From a checkpoint of a small transformer trained on Wikipedia: skips across layers, norms scaled by depth.
Each number is 128 + 32 x the weight over its row's rms, rounded and kept within 0 to 255. Layers, rows and columns count from 0. The size above them is the row's rms in percent of the matrix's.

# layer 2 MLP down (transposed), 704x256, rms 0.232, rows 182-199, columns 0-127
size [ 95 104  99 101  97  93 102 103  98  99  98 102  97  99  98  97 101 100]
[[164 115 177  63 186 126 113 108 190 103 164 155 128  51 180 147  96 176 114 132 124  69  87 160  78 106 150 134 139  65 111  93 120 129 126 146  84 225 124 142 110 149 118 155 156 129  84 105 151 118 145 100 132 177 101 129 101 173 163  98 120 135 111 119 101 111 102 124  97 132  87 143 108 123  79  98  82 115 173 154 142 110 151 125 102 118 170  77 171 120  65 154 123 125 130 154 133 115 151 102 137 116  84 149 103 173 131 112 112 111 130 128 170 131 156  80 144  86 107 164 190 161 116 135 101 130 118 176]
 [119 163  93 101 131  75 105 132 112 176 157 173 137 171 149  85 120 162  85 162 100 147 105 122 153 125 128 163 120  73  68 115 116 162 136 148 153 129 109 102  76  72 153 164 215 122 143  82  89 116 130  78 116 127 150 135 137 144 133 131 138 113 149 129 118 134 108 103 129 122 142 120  66  71  95  85 101 187 100 132 123 113  85  97 131 139 139 138 150 158 117 131 118 149 148 114 140  65 154 158 165  91 175 173  99 122 111  67 134 136 168 131 134 184  97 142 148 136 120 169 106 189 159 103 135 121 112 125]
 [ 71  87 142 112  96 103 137 125 142 100 114 141 133 108 139 145 103 191 129 181 158 133 124 106 102 126 164 115 117 157 124 186 132 120  59 160 151 102 141 207 105 124  73 130 143 143 121 109 139 101 114 170  88 214 117 121 165 101 122 104 186 138 152  99 161  74 148 118 155 141 108 142  66 109 192 129  89 145 168 136 151 159 152 150 141 132 118 108  63 114 158 107 111 153  97  86 117 136  91 131 134 106  89  51 147 110  79 143 113 148 137  84 120 116  50 106  94 168 131  87 148 158 128 183 145  83 115 162]
 [149 151 105 155 106 125  99 145 113 161 121 131 161 129 107 121 178 134  89 119 141 112 132 193 108 151 161  98 124 178 105 128 123 151 143 112 193 156 176 146 109 152 156 126  97 162 130  83 135 105 102 130 128 127 101 138 149 138 123  97 116  86 155 159  91 153 152 142 170 177  37 110 127 187 107 118 166 184 111 152 131 122 117 146 206 103 141 156 106 152  93 112 158  72 103 103 131 112 122  59  93 111 169 117 192 118 141 129  96 157 107 108 129 165 110  92 134 156 146  89 153 108 140 198 174 150 104 128]
 [130 116 119 104 172 172 144  84 133 103 115 122  88 162 129 178 136  94 189 124 235 136 164 142 129 184  59  65 170 125  97 143  86 103 124  90 176 119 182 135 103 139  57 180 102 120 122 117 127 163 140 165 129 119 117 120 177 123 141 144 147 208 122 102 125 143 136 136 135 179 117 117 158 159  62  98 159 100 176  71 140 130  28 170 145 108 170  54 120 142 133 130 100 115 115 170 121 138  91 152 107 167 147 121 157  74 117 122 160  72 163 125 108 107 120 139 152 117 113 121 165 186  87 126 157 118  83  70]
 [155 162 157 206 128 177 119 161 128 149 140 140 143 123 128 139 172 175 168 141 179 110 146 133 181 119  94 108 138  77  64 118 127 115 147 106 119 138 132 107 160 130 168  90 152 102 154 116 146  87 178  89 181 160  99 126 123 134 144  70 128 148 151 157 179 123 186 166 176  77 134 136 115 110 139 110 103 145  79 107 110 151 123 137  69  79  68 153  96  81 103  76  98 181 101 122  47 185 126 106 110  76  99 129 127 101 139  66 137  93 140 115 128 175 151 119  58  95 133 111 138 101 146  87 125 102  87 127]
 [149 141 143  92 107 102 146  97 158 141 133 106 134 149 139 135 155 122  64  84 111 162 123  90 144 207  64  51 151  88 114  55  88 157 186 103 131  94 149 131 139 145 103 153 122 147 111 146 117 165  75 149 105 128 189 152 109 166 103 105 143 112 126 189  71 138  93 152  76 145 146 142 114 108  83 161 147 127 132 175 127  92 120 164 146 104 134 184 192 142  88 101 152 148 133 103  89 214 192 126 153 111 124 105 107  46  42 119 112 129 110 178 144 101 128  83 101 112 127  88  76 130 120 169 162 115 157 146]
 [154 186 111 192 146 136 129 138 121 128 148 151 108  94 180 144 110 111 139 155  78 140 161 104 150 167  97 205 144 190 113 150 212 127 115 148 138  76 116 150 107 168 182 149 142 134 146 153 168 135 119 149 123 117 126 154 152 104 155 158 185 173 129 175 141  98 147  56 123 174  89 126  97  92 151  97  88 142 159 113 135 130 131 172 124 181 182 112 123  97  92 103 124 144 154 126 180 139 125 109 172 148 114 154 166 131 126 118 158 160 183 137 149 135 168 127 104 126 148 118 128 119 131 123  74 123 105 106]
 [111 154  93 127 150  98  53  93 108 188 170 109 137 128 117 104 156 137  65 119 109 122 100 121 115 122 125 187  97 146 132 184 124 121 153 141 115 120  80 161 142 120 120 155 116  80 115 118 148  97 125 114 153  94 144 124  93 102 162 138 153 136 163 145 129 125 169 152 110 177  81 104  25 114 142 101  89 149 106 187 128 124 175 120 177  41 121 120  67 120 150  90 147  86 118  94 151 140  27 123 159 121  99  88  78  90 139 130 123 195 108 111 108 103 188 159 110 147 124 126 157 124  85 149  99 110 152 129]
 [100 118 136 121 119 138 123 155 132 142 163 117 157 130 178 113 116 158  76 170  62 141 124 104  88  72  92 133 151 181  92 154 101 128 140 166 160 126 136 129 134 177 173 123  62  78 125 135 109 134  80 134 205 106 144 137 174 141 144 161 103 155 159 129 151 110 190  64 124 100 157 157 143 139 170  50 183 151 104 131 159 101 113 121 162 135 154 111 141 123 155 175 120 177 159 167 116 166 159 110 182 120 199 120 130 103 130 135 164  80 137 140 142 135 155  81 188 173 130 170  97  88 217 134 147 145 162 130]
 [153  67 141 146 179 100 148 122 138  94 150 102 129 174  91 126 159 217 164 151  61 129 146 119 181 104 121 172  83 135 127 135 113 110 163 143 176  80  93 197 112 154 122 166 144  99 156 115 127 179 156  64 131 151 108  92  93 110 123 147  88 105 149 105 147  85 154 150 127 145 116 157 115 188 156 125 134 139  77 118 163  96 105 156 136 151 125 105  95 137 140 118 121 121  80 131  92 148 171 164 137 137  78  94 104 102 106 121 143 122 152 223  96  89 107 142 167 134 184 175 118  77 147 136 126 134  71 157]
 [103 104 128 111  98 151  91  64 128 105  62 130 172 116 126 107  81  89 129 109 132  95 126 125 151 128 133 119 148  97 114 106  77 168 123 108 143 152 187 127  78 117 154 150 167  85  88 116 103 102 171 121 124  87 146 131  81 150  75 133 181 116 107 177 136 127 112 157 112 144 122 153 123 137 135 128 152  60 145 150 191 131 181 126 113 105 128  92  69 161 102 123 151 141 136 179 124 113  57 160 160  96 128 115 207  91  88 112 120 154 136 129 132 160 217 185 211 106 170 117 148  67 143 131 121 117 116  98]
 [103 159 123 117  70 134 159 191 158 134 100 125 100 145  95  94 152 123 134  72 106 168 125 131 100 183  81 130 105 164 135 115 142 142 151 109 139 124 122 111 163 109 102 152 109 170 131 115 150 164  67 149  93 151 150 151 126 121 163 156  75 121 131 127  89 112 150 114 165 121  83 197 165  69 169 103  94 122 101 160 100 134 136 138 188 129 169 137  84 112  92  97 142 123  68 166 163  74 145 127 139 142  80 166 132 180  84 120  81 142 169 164 150 164 153 131 163  94 120 175  93 121 154  95 100 107 135 150]
 [149 119 105 169  92 100 160 168 116 101 148 121  97  88 176 130 155  87 126 165 118 116 132 115  97 163 119 132 113  69 164 153  62  56  74 116 134 153 139 134 177 110  80 124 191 107 108 102 184 103 146  92 133  89 107  82 158 163 122 126 141 148  94  78 116 153 124  60 136 199 110 143 132 122 183 198 150 147  76 172 151 107 192  88 136  95 134 127 175 191  84 162 107 127 128 117 157 136 122 149 158 140 132  83 110 119 100 137 108  60 120  90 137 147 129 110 138 122  95 173 152 126 165 135  76 136 135 114]
 [111 156 102 103 144  96 147 140 102 165 138 161  69 147 132 140 137 152 177 141 152  82 172 115  82 191 156 123 153 102  60  57  73  55 185 173 145 120 111 164 130  73 161 177 125 155 135 114 153 121 166 120 102 129 168 153 176 145 108 104 142 156 110 135 143 134 119 114 118 135 124 137 167 109  89 126 137  93 136 114 181 159 173 114 116 139  83 107 136 102  68 145 172 169 102 164 109 110 124 183 146 139 136 118  74 143 160 112 151 138 142 149 149 125 163 144 130 141 165  68 121 145 104 172 161 157 103 153]
 [115 127 123 128 135  72 107 158 172  86 103 140 119 126 113 139 111 139 142 134 136 111 107 131  81 154  94  93 179 147 109 114 125 153 136 143  84 124 134  78 153 159  49 158 126  52 157 152 141 137  72 139 120  86  57 129 134 131  89 144  72 109 152 103 135 110 134 178  55 137 160 116 171 156 120 164 166 107  94 130 143 139 145  91 159 133  81 177 113 172  90 131  98 168 136  94 110 118  82  74 129 133  55  93  39 158 167  91 159 166 100 103 124  62 135 165  94  92 121 202  85 106 138 144 158  85  99 136]
 [190 129 131 171 123  93 117 140 138 110 174 112 152  60 144 131 175 125 132  95 144 100 136 102 125 112 102 145 101  83 124 135  63 112 161  65 159 150  70 108 109 181 146  65 194 127 149  64  81 150  94 177 101 128 139 179 108 168 132  96  45  62 137 144 120 131 117  71 106 113 172 143 146 146 116  98 133 160  97 157  63  95 148 122 135 132 116 125  56 106 122 129 116 126 126 103 121 186 112 189 117 112 120 159 162 145 128 116 111 164  63  61 122 123 115 150 105  98 104 143 108 112 141 123 206 110 128 171]
 [ 95 142 164 138 120 129 113 100 235 120 198 114 126 180 136 175 135 141 178 119 105  29 134  95 163 116  91 154 132 104 114 123 150 120 100 155 101  92 175  79  81 133 139 128 108 108  97 193 148 140 138 109 119  85 147 167 155 153 108 134 107 148 109 169 105 140 100 107 131 143 106 110  70 114 103 138 141 149 144 133 134 141 157 108  65 117 155 129 134 115 128 153 146  47  93 115 141 139 126 103 132 117 143 161 111 110 108 179 201 124 119 105 109  89 105 180 151 132  53 121 134 101  83  78 112 109  97 104]]
# layer 2 MLP gate, 704x256, rms 0.272, rows 183-200, columns 0-127
size [104  96 102  97 104 101 107  97 106  99 105 100  99 102  98 102  98 100]
[[175 146  99 131 117  86 164 145 136 171 103 110  52 103 100 158 110  66  86 185 162  72 133 101  40 144 123  91 126 131 161  95 160 134 105 136 217  82  78 127 165 144 112 149 130 177 117 120 111 103 158  98 134 213 115 158 213 147 131 113 168 131 124 134 125 157 119 141 109 112 116 172 150 136 121 174  66 170 147  86 157 147 126 168  83  91 117 115 147 129 127 180 111 130  52 178 162 113  80 107 117 146 128 136 108 129 121 158 148 133 123 175 125 115 125 139 174 123 168  97 124 146  86 147 146 144  90 123]
 [177 136 144 135 132 114 103 119  97 191 150 125 112  59  97 114 122 118 143 147 110 112 159 171  80 104 126  77 149 142 154 136 164 148 147 143 146 145 104  83 154 140 135 169  87 112 153 161 139 110 138 149 128 159 163 112 135 149  19 131  63 126 172 156 158 149 118 111 123  88 117  79  80 150 165 135 129 192 120 173 143 164 142 140 133 138 199  89 169 117 157 164 168 182 174 124  80 138  85 116  64  93 122  67 153 118 130 127 164 162 168 125  60 124 101 119 130 101 124 171  79 138 127 174 119 107 124  63]
 [194 127 128  82  88  89 137 189 114  87 157 100 139  92 127 135 109 129 162 183 167 139 143 120 136  70 119 121 124 118 110  41 157 128 167 104 145 102 169 119  92  99  68 164 123 152 121 119 125 161 156 106 144  78 108  37 135  66 135 157 152 172  35  87 132 150 136 132 151 119 121 146 120 100 119  91 171 136 117 114 152 128 108  88 111 120 110 157  88 105 147 221 178  76 138 132 154  74 179 110  91  95 142  93 123 127 117 117 100 128 144 140 180 135 157  86 128 139 181 164  95 172 107 121 126 133 112  93]
 [ 94 126 145 139 116 148 142  57 125  89  97  95 160  95  92 117 161 139 136 159 202 149  97 144 133 121 126 150 107  76 106 125  84 123  95 131 109 101 190 140  69  83 133  61 147 137 126  91 136 125 186 127  94 135 104 128 145 128  95 176  73 103 146  97  78  88 134 139 120 132 177  87  89 145 154 150 158 141  97 176 108 129 148 114 133 121 155 113  81 155 158 124  83 121 121  87  63 104  89 114  73 130 126 108 107 155 159 148 181 106 124  85 158  73 200 177 120  46  91 115 122 132 163 148  60 168 156  90]
 [134 172 152 103 131  57 137 190 108 125 140  96 180  92  66 170  90 157 120  75 119 132 154 117 160 114 132 131 117 145 117  72 126  30 121 100 111  91 109 141  95  93 168 117 150 128 173 122 149 166 174 114  82 149 121 133 151 133 129 118  73 103  70 160 168 107 149 164 129 153 140 191 104 114 100 141 170 141 108  85 143 136 117 204  93  97  46  93 185 153  77 116 108 177 187 158 138 173  70 124 167 140  76 143 125 145 123 135 141 125  63 107 115 136 125 129  86 131 145 148  96 152 110 123 148 129 130  97]
 [102  85 121 144 165  84 122 113 170 106 109 104 151 144 203 140 108 132 165 110 145 164 103 158 101 141  98 109  81 167 200 131 102 144 148 115 123 145 127 135 142 185 154 135 150 110 105 100 136 154 150 112 106 108 154 165 117 129 138 157 222 132 173  80  82 181  80 126 129 151 165 117  84 128 102 187 125 188 159 133 104  73 146 125 129 162  81 108  97  61 118 193 167  85  70 109 129 108 100 158 129 145  91 104 136 181  82 150 148 170 128 134 160 130 170 185 101  67 145 157 156 129 136 125 129 160 163 141]
 [174 136 152  83 130 119 146  73 123 186  97  90 129 135 134 108 144 108 101 154  86 126  68  99  73 119 120 145 124 125 130 123 173  89 139 105  77 142 128 147 139 111  69 175  52 141 110 126 130 122 106 128 130 136 115  89 170 150 103 113  92 120 133  91 149 165 188  79 105 128 147  64 125  45 142 120 132 161 133  45 128 167  63 145 153 104 127 107 104 131 158 146  78 103 134 105  92 112 128 136 149 115 150 167  73  65 149 182 130  86 136  75 100 129 141  85 157 118 149 110 160 119 158 142 142 157 144  91]
 [108 110 126 137 138 105  81 174 172 168 116 127 179  98  87 118  71 121 156 143 116  89  66 117 115 143  86 204 176  58 113 159 129 124 125 136 170  96  86 118 140 166 110 125 149 132 144 135 108 156 116 130 190 110 128 150 123 135 141 134 207 178 140  91 106 163 199 130 130 145 114 156 128 103 137  89 114  83 118 131 133 177 152 109 175 155  84 125  57 168 120  78 177  95 150 105  88 120 128 141  40 138 151 115 129 167 167 105 149 115 123 166 157 143  87 117 107  92 111 200 132  89 134  96 139 111  50 141]
 [ 91 176 123 120 127 138 177 174 142 128 123 183 168 141 139  90  84 118 146  89 118 155 117  86 126 115 114 147 123 127  91 118 241  94 110 146 117 105  59  86 138 179 124 149 151 153 136  90 136 137 118 136 125 126 147 123 198 168 134 149 144 135  91 105 166 158 168 116 148 142 100 134 167 117 139  80 191 141 202 129 109  80 141  96 114 114 128 101 133  70 125 158 113 148  86 174 120 143 117 113 142 156  99 127 169 184 147 142 170 103 133 141 106 149 152 125 107 155 142 115 142  96 112 144 138 138 205 132]
 [133 128 114 104 147 173 113 126 127 164 129 131 191 113 101 154 105 138 155 143 157 115 166 123  76 147 103 171 174 144 159  88 115 116 162 162 198  94 145 135 119  47 160 115  84 177 178 192  95  77 164 112 111 154  44 132 125 168 136 134 103 143 194  34 137  51 111 137 132 187 112 150  93 114  91 107 125 117 133 129 130 121 183 147 119 171  72 143  85 140  62 177 185 102 148 125 172 145  96 110 101 104 145 140 100 100 105 192 147 181 158 144 108 133 123 123 189  96 125 150 116 116 153 168 152 124 166 142]
 [104 146 144 121 127 114 156  94 119 142 130 138 155 151 127 119 108 176 125  86 122 130 104 151 111  89 152 140  97  95 117 142 103 112 101 110 107 121 139  98 140  99 112 146 100 127 154 161 125 170  89  87 148 112 119  86  68 141 142 168  76 134 121 140 105 138  90 165  74 152 144 168 103 111 116 146 136  90 121 151 148 172 175 140  76 168 124  98 118  82 139 139  87 153 110  83 162 125  84 128 153  99  96 191 167 127  83  72  77 142  71  48 161 100 131  78 119 115  76 169 142 128  96 146 158 131 134  87]
 [144  87 109  92  97 144  82 132 134 118 117 138 125 134 106  88 127 102 114 136 133 101 135 110 120 157  57  93 171  97  44 140 118 161  86 101 147  88 114 117 105 115 108  73 159 119  93 165 123 186 130 125 106 136 174 170 137 182 158 168  20 222  98  99  80  95 129 105 144 121  80 104 136 103  84 106 150 120 121 113 136 138 166  81 126 170 110 160  74 151 163 147 156  83 179 169  97 148  86 165 133 114 101 152 122 172 165 162 151 164  99 189 160 143 154  59 165 132 140 168 136 114 150  97  61 104  84 117]
 [124 148  82 141 151 141  60 142  48 119 112 168 148 166 159 136 119 122  99 156  91  66 147 153 187 100 163 124 145 141 204 113  84  64 109 157 151 122 164 191  78  94  97 158 106 115 142 162 147 193  97 107 148  98 139 133  91 182 148 160 110 186  76 144 117 220 148 102 137 141 143 143 152 178 126 103  44 126 124 151 111 123 120 121 136 109 162 192  99 129 174  71 152 127  63 127 174 115 150 128 153 121 154 104 124 168 118 131 121 111 150 109 105 164  87 164  59  70 103  77 137 155 132 123  68 160  92 208]
 [185 119 138 132 110  69 133 108 186 136 146 154 164 168 102 123 102 164 103 148 161 111 120 158 103 136 163 207 118 103 149 123  73 101 178 111 127 164  75  91 146 172 139 108 163 153 119 132 120 180  86 112 134 107 136 168 123  97 158 118 128 184  66  72 101 114 117 168 194 191 170  91  74 119 160  98 154 146 150 109  99 124 149 138 108 132 106 164  91 133 115 123 114 185 176 131 153 149 147 102 165 173 181  82 118  96 109 131 145 132 203  79 134 128 120  57  66 156 120 104 118  99 134 118 146 134 119 111]
 [ 91 140 123 100 109 133 178 116 105 138 107  99 101 150 141 185  84 138 102 107 128  99 149 147 101 101 102 165 125 200 128 104 148 167 132 151 117 181 142 130 196 105  96 100 101 147 117 133 126 159  94 110 113 114 136 113 111 136 136 157 120 126  44 142 163 124  78 161 117 134 110 134  94 133 122  69 131 156 107 128 122 127 154 187 143 105 134  66  96 153 115 140 130 164 136 101 157 113 119 106 159 102  95 107  61 161  82 142 119 189 140 145 101 137 108 122 108  51 116 179 150  81 101 171  87 179  84 165]
 [113 132 126 195  48 138 122 141 185 163 193 121 148 108 137 104 126 137  83  94 175 142 122 159 152 150 157 141  69 133 182 114  95 187 133 161 166 112 110 130 120 124 164 200 148 125 126 141 107 144 127 123  98 183 116 157 106 172 118 134  91 130 145  95 153  58 130 145 123 154 166 146  63 124 151 162 134  97 145 129 126 126 167 116 138 123 136 105 139 128 132 136 164  52 128 144 171 118 177 137 155 107 121 130 136 140 184 139 167 139 117  73 120 116  69 150 167 108 146 154 129 102 131 102 132 163  38 137]
 [175 141 126  78 136 109 155 110 115  99  58 148 171 141 180  99 110 157 151  98  76 195 121 160 126 132 224 122 115 120 121 124 114 160 122 126  52 162 136 156 124 100 143 175 159 157 150 134 135 142 136 152 122  84  30  47 134  82 148 178 148  80 114  55 172 150 154  81  69 108 130  78 138 123 144 135  94 117 181 113  76 119 144  95  91 150 123 138 120 119 108  50 121 185 116 156  83  92 146 192 114 110  66 132 131 126 112 110 158 105 112 113 147 107 123 176 127 209  82 128  58 103 150 153 142 111 173 129]
 [ 89 128 117 154 157  90 128 130  98 155 133  98  96 150 208 136 141 108 145 128 140 131  85 153  85 159 136 137 127 189  95 114 115 113 131 124 175 159 139  96 176  98  56 142 162 140 104 143 158 153 106 200  86  88 142 180  84 140 127 109 101 171  95 156  63  90 124  60 190 142 139  99 176 197 164 122 125  77 123 114 118 103 157 142 149  87 132 131 112 133 155  88  96 124 106 109  97 151 146 120 123 182 106 152 137 113 165 117 117 137 141 106  87 151 119 103 127 135  42 110 142 138  74 104 142 123 177  90]]
# layer 2 MLP up, 704x256, rms 0.278, rows 183-200, columns 0-127
size [107  99 106  97 101 102 101  97 106  97 107  97 100  98  95 102 100  96]
[[ 97 129 124  81  77 129 124 175 112 126 145 150 132 199 168 146 216 146 115  79 126  79 114 123 155  85 105 116 100 139  68 116 150 148 129 109 146 126 137  80 219  50  98 122 142 163 119 125 130 147 130 162 144 178  59  91 144 152 187 146 117  81 154 154 115 120 146 100 165  54 154 100 159 172 117  52 113 108 141 154 123 116 202 152 139 142 113  39 121 171 147 132 124 103 114 170 136 121 193 147 130 152 130 147 110 116 105 130 211 161  95  55 180 101 127  88 140 105  62 107 130 134 154 174  65 156  83 111]
 [122 167  64  95 147 140 125 106 115 120 137 177  94 122 116 131  71 109 132  94 117 191  83 182  94  78 140 156 169 107 169 136 153 100 137 136 152 111 125 131 154 166  87 143 182 121 131 105 150 158 124  64  85 104 125  92 140 150 112  94  95 125 122 147  99 134 118 163 115 163 156 166 121 106 124  92  77 133 113 159 161 147 132 120 111  69 185 115 155 122 140 147 160 167 187 122  94 114  67 144 117  93 170 121 130 145 111 142 134 107 174 184  92 104 134 156 137  95 124 129 162 145 196 168 101 123  92  94]
 [ 81  43 127 185  76  91 121 122 118 138 134 127 153 132  69 142 135 158 145 145 156 141 139 151 165 137 106 157 119 160  86 103 192 129 181 123 175 176 139 128 114 164 117 100 110 131 104 163  94 126 165 142 152 143 138  89 134 114 212 106 148 237 140 166  69 127  85 165 151 141  71  89  85 123 160 107 178 161 124 109 168  99 152 134  56 132  88 138 109 118  97 187 139  99 128  93 143  78 115 161 120 102  77 139 133  93 167 109 119 157 107 160  79 117 131  54 139  89 140 112 154 128  71 131 126 184 166 151]
 [ 97 116 136 158 112  87  94 142 105 120 179  45 146  78  61  96 135 145 166 170  96 155 108  77  80 137 169  69  93 142 144  91  70  98  74 127 148 111  95  69 132 169  96 119 105 155 168 128 120 150 124 100  88 109  85 117 170 187 133 102 203 135 140 140 138 103 123 151 167 116 174 120  97 126 164 130 148 126  63 117 109 118 165 144 119 147  48 129 145 141 110 134 153 152 167 160 118 156 186 104 156 149 160 142 128  97 161  92 150 194 153 115 175 121 137 177 104  96  86 178 146  76 129 156 133 107 106 166]
 [128 100 125  91 158 134  91  95 126  79 164 164 147 113 159 145 177  83 136 173 158  85 149 122 120 159  82 168 107 184 144 183 175 197 143 123 155 159 198 104 125  75 113  92 139 111 114 144 155 118 137 177 113 105 121 127  90 138  76 145 128 117  87 139 130 139  78  82 172 125 187 142 183 134 100 147 122  98 131 147  76 135 160 110 109  94 128  86  95 167  94 134 112 114 105 133 124 106 183 141  99 100 103 139 165 169  68 143 157 111 127 195  84 106 141 125  98 132  70 162 122 168 167 178  88 131  94 130]
 [112 100 106 109 157 147 107 138 141 109 196 139 148 171 112 112 139 113 119 132 215 120 176  98 140 118 116 117 137 151  63 113  81  64 139 173 177 109  90 108 114 174 142 101 140 160 114 172 115  64 148  95 156 112 145 178 127 116 192 123 113 143 131 163 164 118 134 120 122 121  89 146 141 110 141 142 150 132 129 152 141  80 171 154 191  90 149 201 117  87 191 115 113 141 106 149 125 121 114 137 136 114 111 129 164 145 141 107  56 166  88 102 132  89  84 134 160 170  50 140 169 175 145 113 127 174 133  98]
 [108 154 159  85 131 123 140 103 106 124 115 109 149 146 102 112 158 173 117  99 177 124 109 150 167 194 132 124 135 150 174 112 153 102 132 157 100 119 203 105  89 128 167 153 120 204 108 145 162  90 147 102 133 119 120 142  58 132 159 137 134 134 125  58 141 159  98  70 190  72 147 113 136 138 116 141 129  98 184 150  57 148 107 118  97 117 150 129 111 139 109 119 138 175 197 155 128 164 128  83 169 142 138 160 157 126 141 170 119 127 136 126 114 189  86 132 154  77 119 121 135 149 136  84 180 105 125 152]
 [143 111 130  89 128 128  71 115 126 135 133 134 150  83 111 103  97 132 119 203 116 130 109 142  87 130 134 120 133 172 129 144 143  75 151 163 151 119 131 101 144 104 160 174 135 138 104 169 112 166 125  81 150 142 118 120  72 179 159 107 145 148 142 113 147 156 224 122 181 154  61 126 149 106 159 163 108 170 121 181 201 143 168 101 103 170 114 195 115 109 183  89 135 145 117 138  80  94 150 165 130 108  70 149  56 165 160 121 135 116 123 156 148 125 122 118 166 158 150 177 139  98 155 155 153 114 154 113]
 [147  98  87 131 188 110 111 135 117 171 178 111  80 103 142 170 150 124 174 146 144 144 115 172 145 147  95 181 133 163 177  91  79 140 101 109 138 102 143 200 161 129 120  89 143 125 104 154 136 110  86 122  98 136 156 192 125 113 166 103 120 142 105 111 133  87 131 127  91 139 129 186  71 171  96 185 123  56 151 110 192 120 173  95 169 133 109 122 117 209 194 124  81 104 157 126 146 143 156 130  87 112 123  89 101 125 128  65 124 155  75 141  74 101 110 137 131 166 152 159 114 178 101  68 159 152 160 157]
 [127 148 120 100 147 106 152 163 165 107 101  66 109 138 170 117 131  98  20 121 109 152  93 174 135 139 162 139 173 132  86 175 158 186 183 141  97 226 121  99 182 220 105 106 164 152 132 144 145 198 128 146 162 151 115 133 135 132  73 111 154  81 169 131 140 146 121 132 108 112 179  85 164 143 169  97 184 155 129  91 175  87 131  26 135  95 127  94  98 136 202  55  97 143 154  99  68 128  93 114 113 172  81 130 141 130 172 122 105  77 101 102 139 107 134  85 125 170 160 155 117 109  87 107  96 125  84 166]
 [146 137 157 168 173 151  97 181  60 163  89 145 156 161 130  87 126  91 137 109 119 145 149 159 167 133 160 127 122 170 161 108 122 174 160 130 182 152 143 191 182 139 108 149  82 107 166 111 147  74 136 150 133 144 138 129 136  96 133 123 129  96 160 131 153 209 117 150 162  64 107 142 200 141 118 131 168 136 121 133  98 126 142 110  95 109 137 122 117 130 119 109  72 182 183 161 134 144  79 154 155 141 153 150 117 138 122 122 184 112 169 111 137 129 110 168 133 137 136 154 117 145 164 135  82 170  80 173]
 [101  76 117 113 108 144 115 131 160 127 107 215 151 118 112  99  75 130 150  91 183 122 150 113 125  97  92  56 142 114 133 129  49 152 165 174 106 117 147 105 156 131 111 144 163 119  94 135 127 147  89  72 135 139  91 152 160 133 151 117  63 177 102 123 114 143  79  63 147 151 131 117  95 123 134  71 114 137 114 168  91 156 126 179 100  57 140 160 111 135 111  87 152  87 197 108  28 124 117 155 113 153 137  79 145 129 111  97 143 118 113  92 178 112 134 123 163  88 104 158 126  71 112 139 149 114  65 118]
 [119 100 120 101 185 139 156 152 142 156 150 168 142 130 139 128 200  65 126 159 182 111 189 161 160 143 132 154  82 186 132  75  98 196 101 145 172 125 110 130 135 105 152 146 131 152 131 117 113  96 167 136 211 160 163 102  91 128  97 102 170 139 158 140 132 198 177 132 142 114 101 123 123  96  71 129  79 134 206 116 125 162  99 156 176  75 160 101 153  72  96 112 136 106  94  63 166 120 164 153  85 150 147 141 151 115 164 187 142 113  70 137  96 171 134 109 139 154 104 129 143 144 158 129 105 154 133 155]
 [145 134 139 138 154 111  88 103 167  88  96 157 142 102 157 129 119 160 140 157 142 190 153 120 133 145 174  84  68 132 138 112 112 146 166  81  71 145 185 145 110  88 185 145  93 177 101 129 107 108 180 162 115 115 121 145 124 109 130 141 162 109 149 121  73 174 106  62 167  39 205 119 146  52 168  63  78 156  99 147 151 125  86 128 147 127 145 160 135 134  55  94 119 196 120 135 143 116 151 137 170  87  75 153 143 137 108 159 145 122 105 153  99  84 143 159 132 105 180 141 158 198  89 117 167 149  98 135]
 [127 115 105 113 156 128 128 176 180  87 105 112 124 101 197 123 119 147  95  84  91 158 144 188 111 101 171 118 129  99 139 144  77 124  73 116  78 117 120 127 148 179 124 135  53 184 156 180 104 142 127  70 159 114  65 116 116  54  70 116  93 107  60 109  93 134 128 164  69 104  86 130 131 125 146 112 135 141 104 133 176 171 166  19 138 130 142 159 104 140 146 152 114 107 136 164 129 102 117 135  94 103 153 117 122 114 112  83  93 131 131 160  74  73 139 146 135 117 148 195 158 109  47 104 143 152 139 140]
 [121 205 105 157 104 196 123  94 124 130 141 168 179 112 133 108 173  59 119  74 137  59 173 175 105 144 211 143 132 106 104 114 120 106 130 103 147 178  90 101 155 182 187  96 164 128 154  68  81 101 106 169 130  71 126  60  97 134 139 119 172 139 122  91  90  88 146 105 160 106 177  94 146  80 136 139 151 142 117  65  77 143 119 166 100 130  86 185 101  95 155 100 151 141 126 176  88 174 122 162 114 118  91 104 166 132 150  97 116 136 164 147 131 146  70  90 129 137  85 141 153 127 132 140 171 150 100 113]
 [138 120 137 102 126 108 155 123 145 134 163 103 164 105 177 149 141 125 132 107 104 150  66 117 167 127  59  90 152 159 127 103 119  73 133 130 141 109  96 152 187 176 102 113  91 169 122 102 140 160 139 124 113 147 138 104  91  67 108  89 133 129 129  97  80  92 176 115 104  92  81 163 165 191 103 180 140 133 142 152 151 143  57 156  99 158 171  74 124  96 160 144 187 144 124  91 143 143  62  90 133 106 113 183 147 144 100 104 117 147 132 124 156 159 133 191  80 141 184 115 126  84 126 166 170 134 171 112]
 [ 92 151 162 153  93 142 151 147 163 103 110 148 105 165 117  73 119 152 162 191 151 143 116 144 143 112 102 134 104 129 172 165 151 111 143 117 183  68 130 167 171 138 194 144 121 123 128  94 144  90 163  99  89 133 180  63  61  81 125 114 131  66 148 129 113 107 157 172 166 142 150 142 115 103 102 152 104 138  74 110 120 155 129 107 165 105 143 131 157 104 111 134 136  91 122 162 109 131  93  43 128 140 140 107 149 139 101 145 162 142  90  93  91 152 123  93 137 149 113 140 171  94 137 145 123 175  91 116]]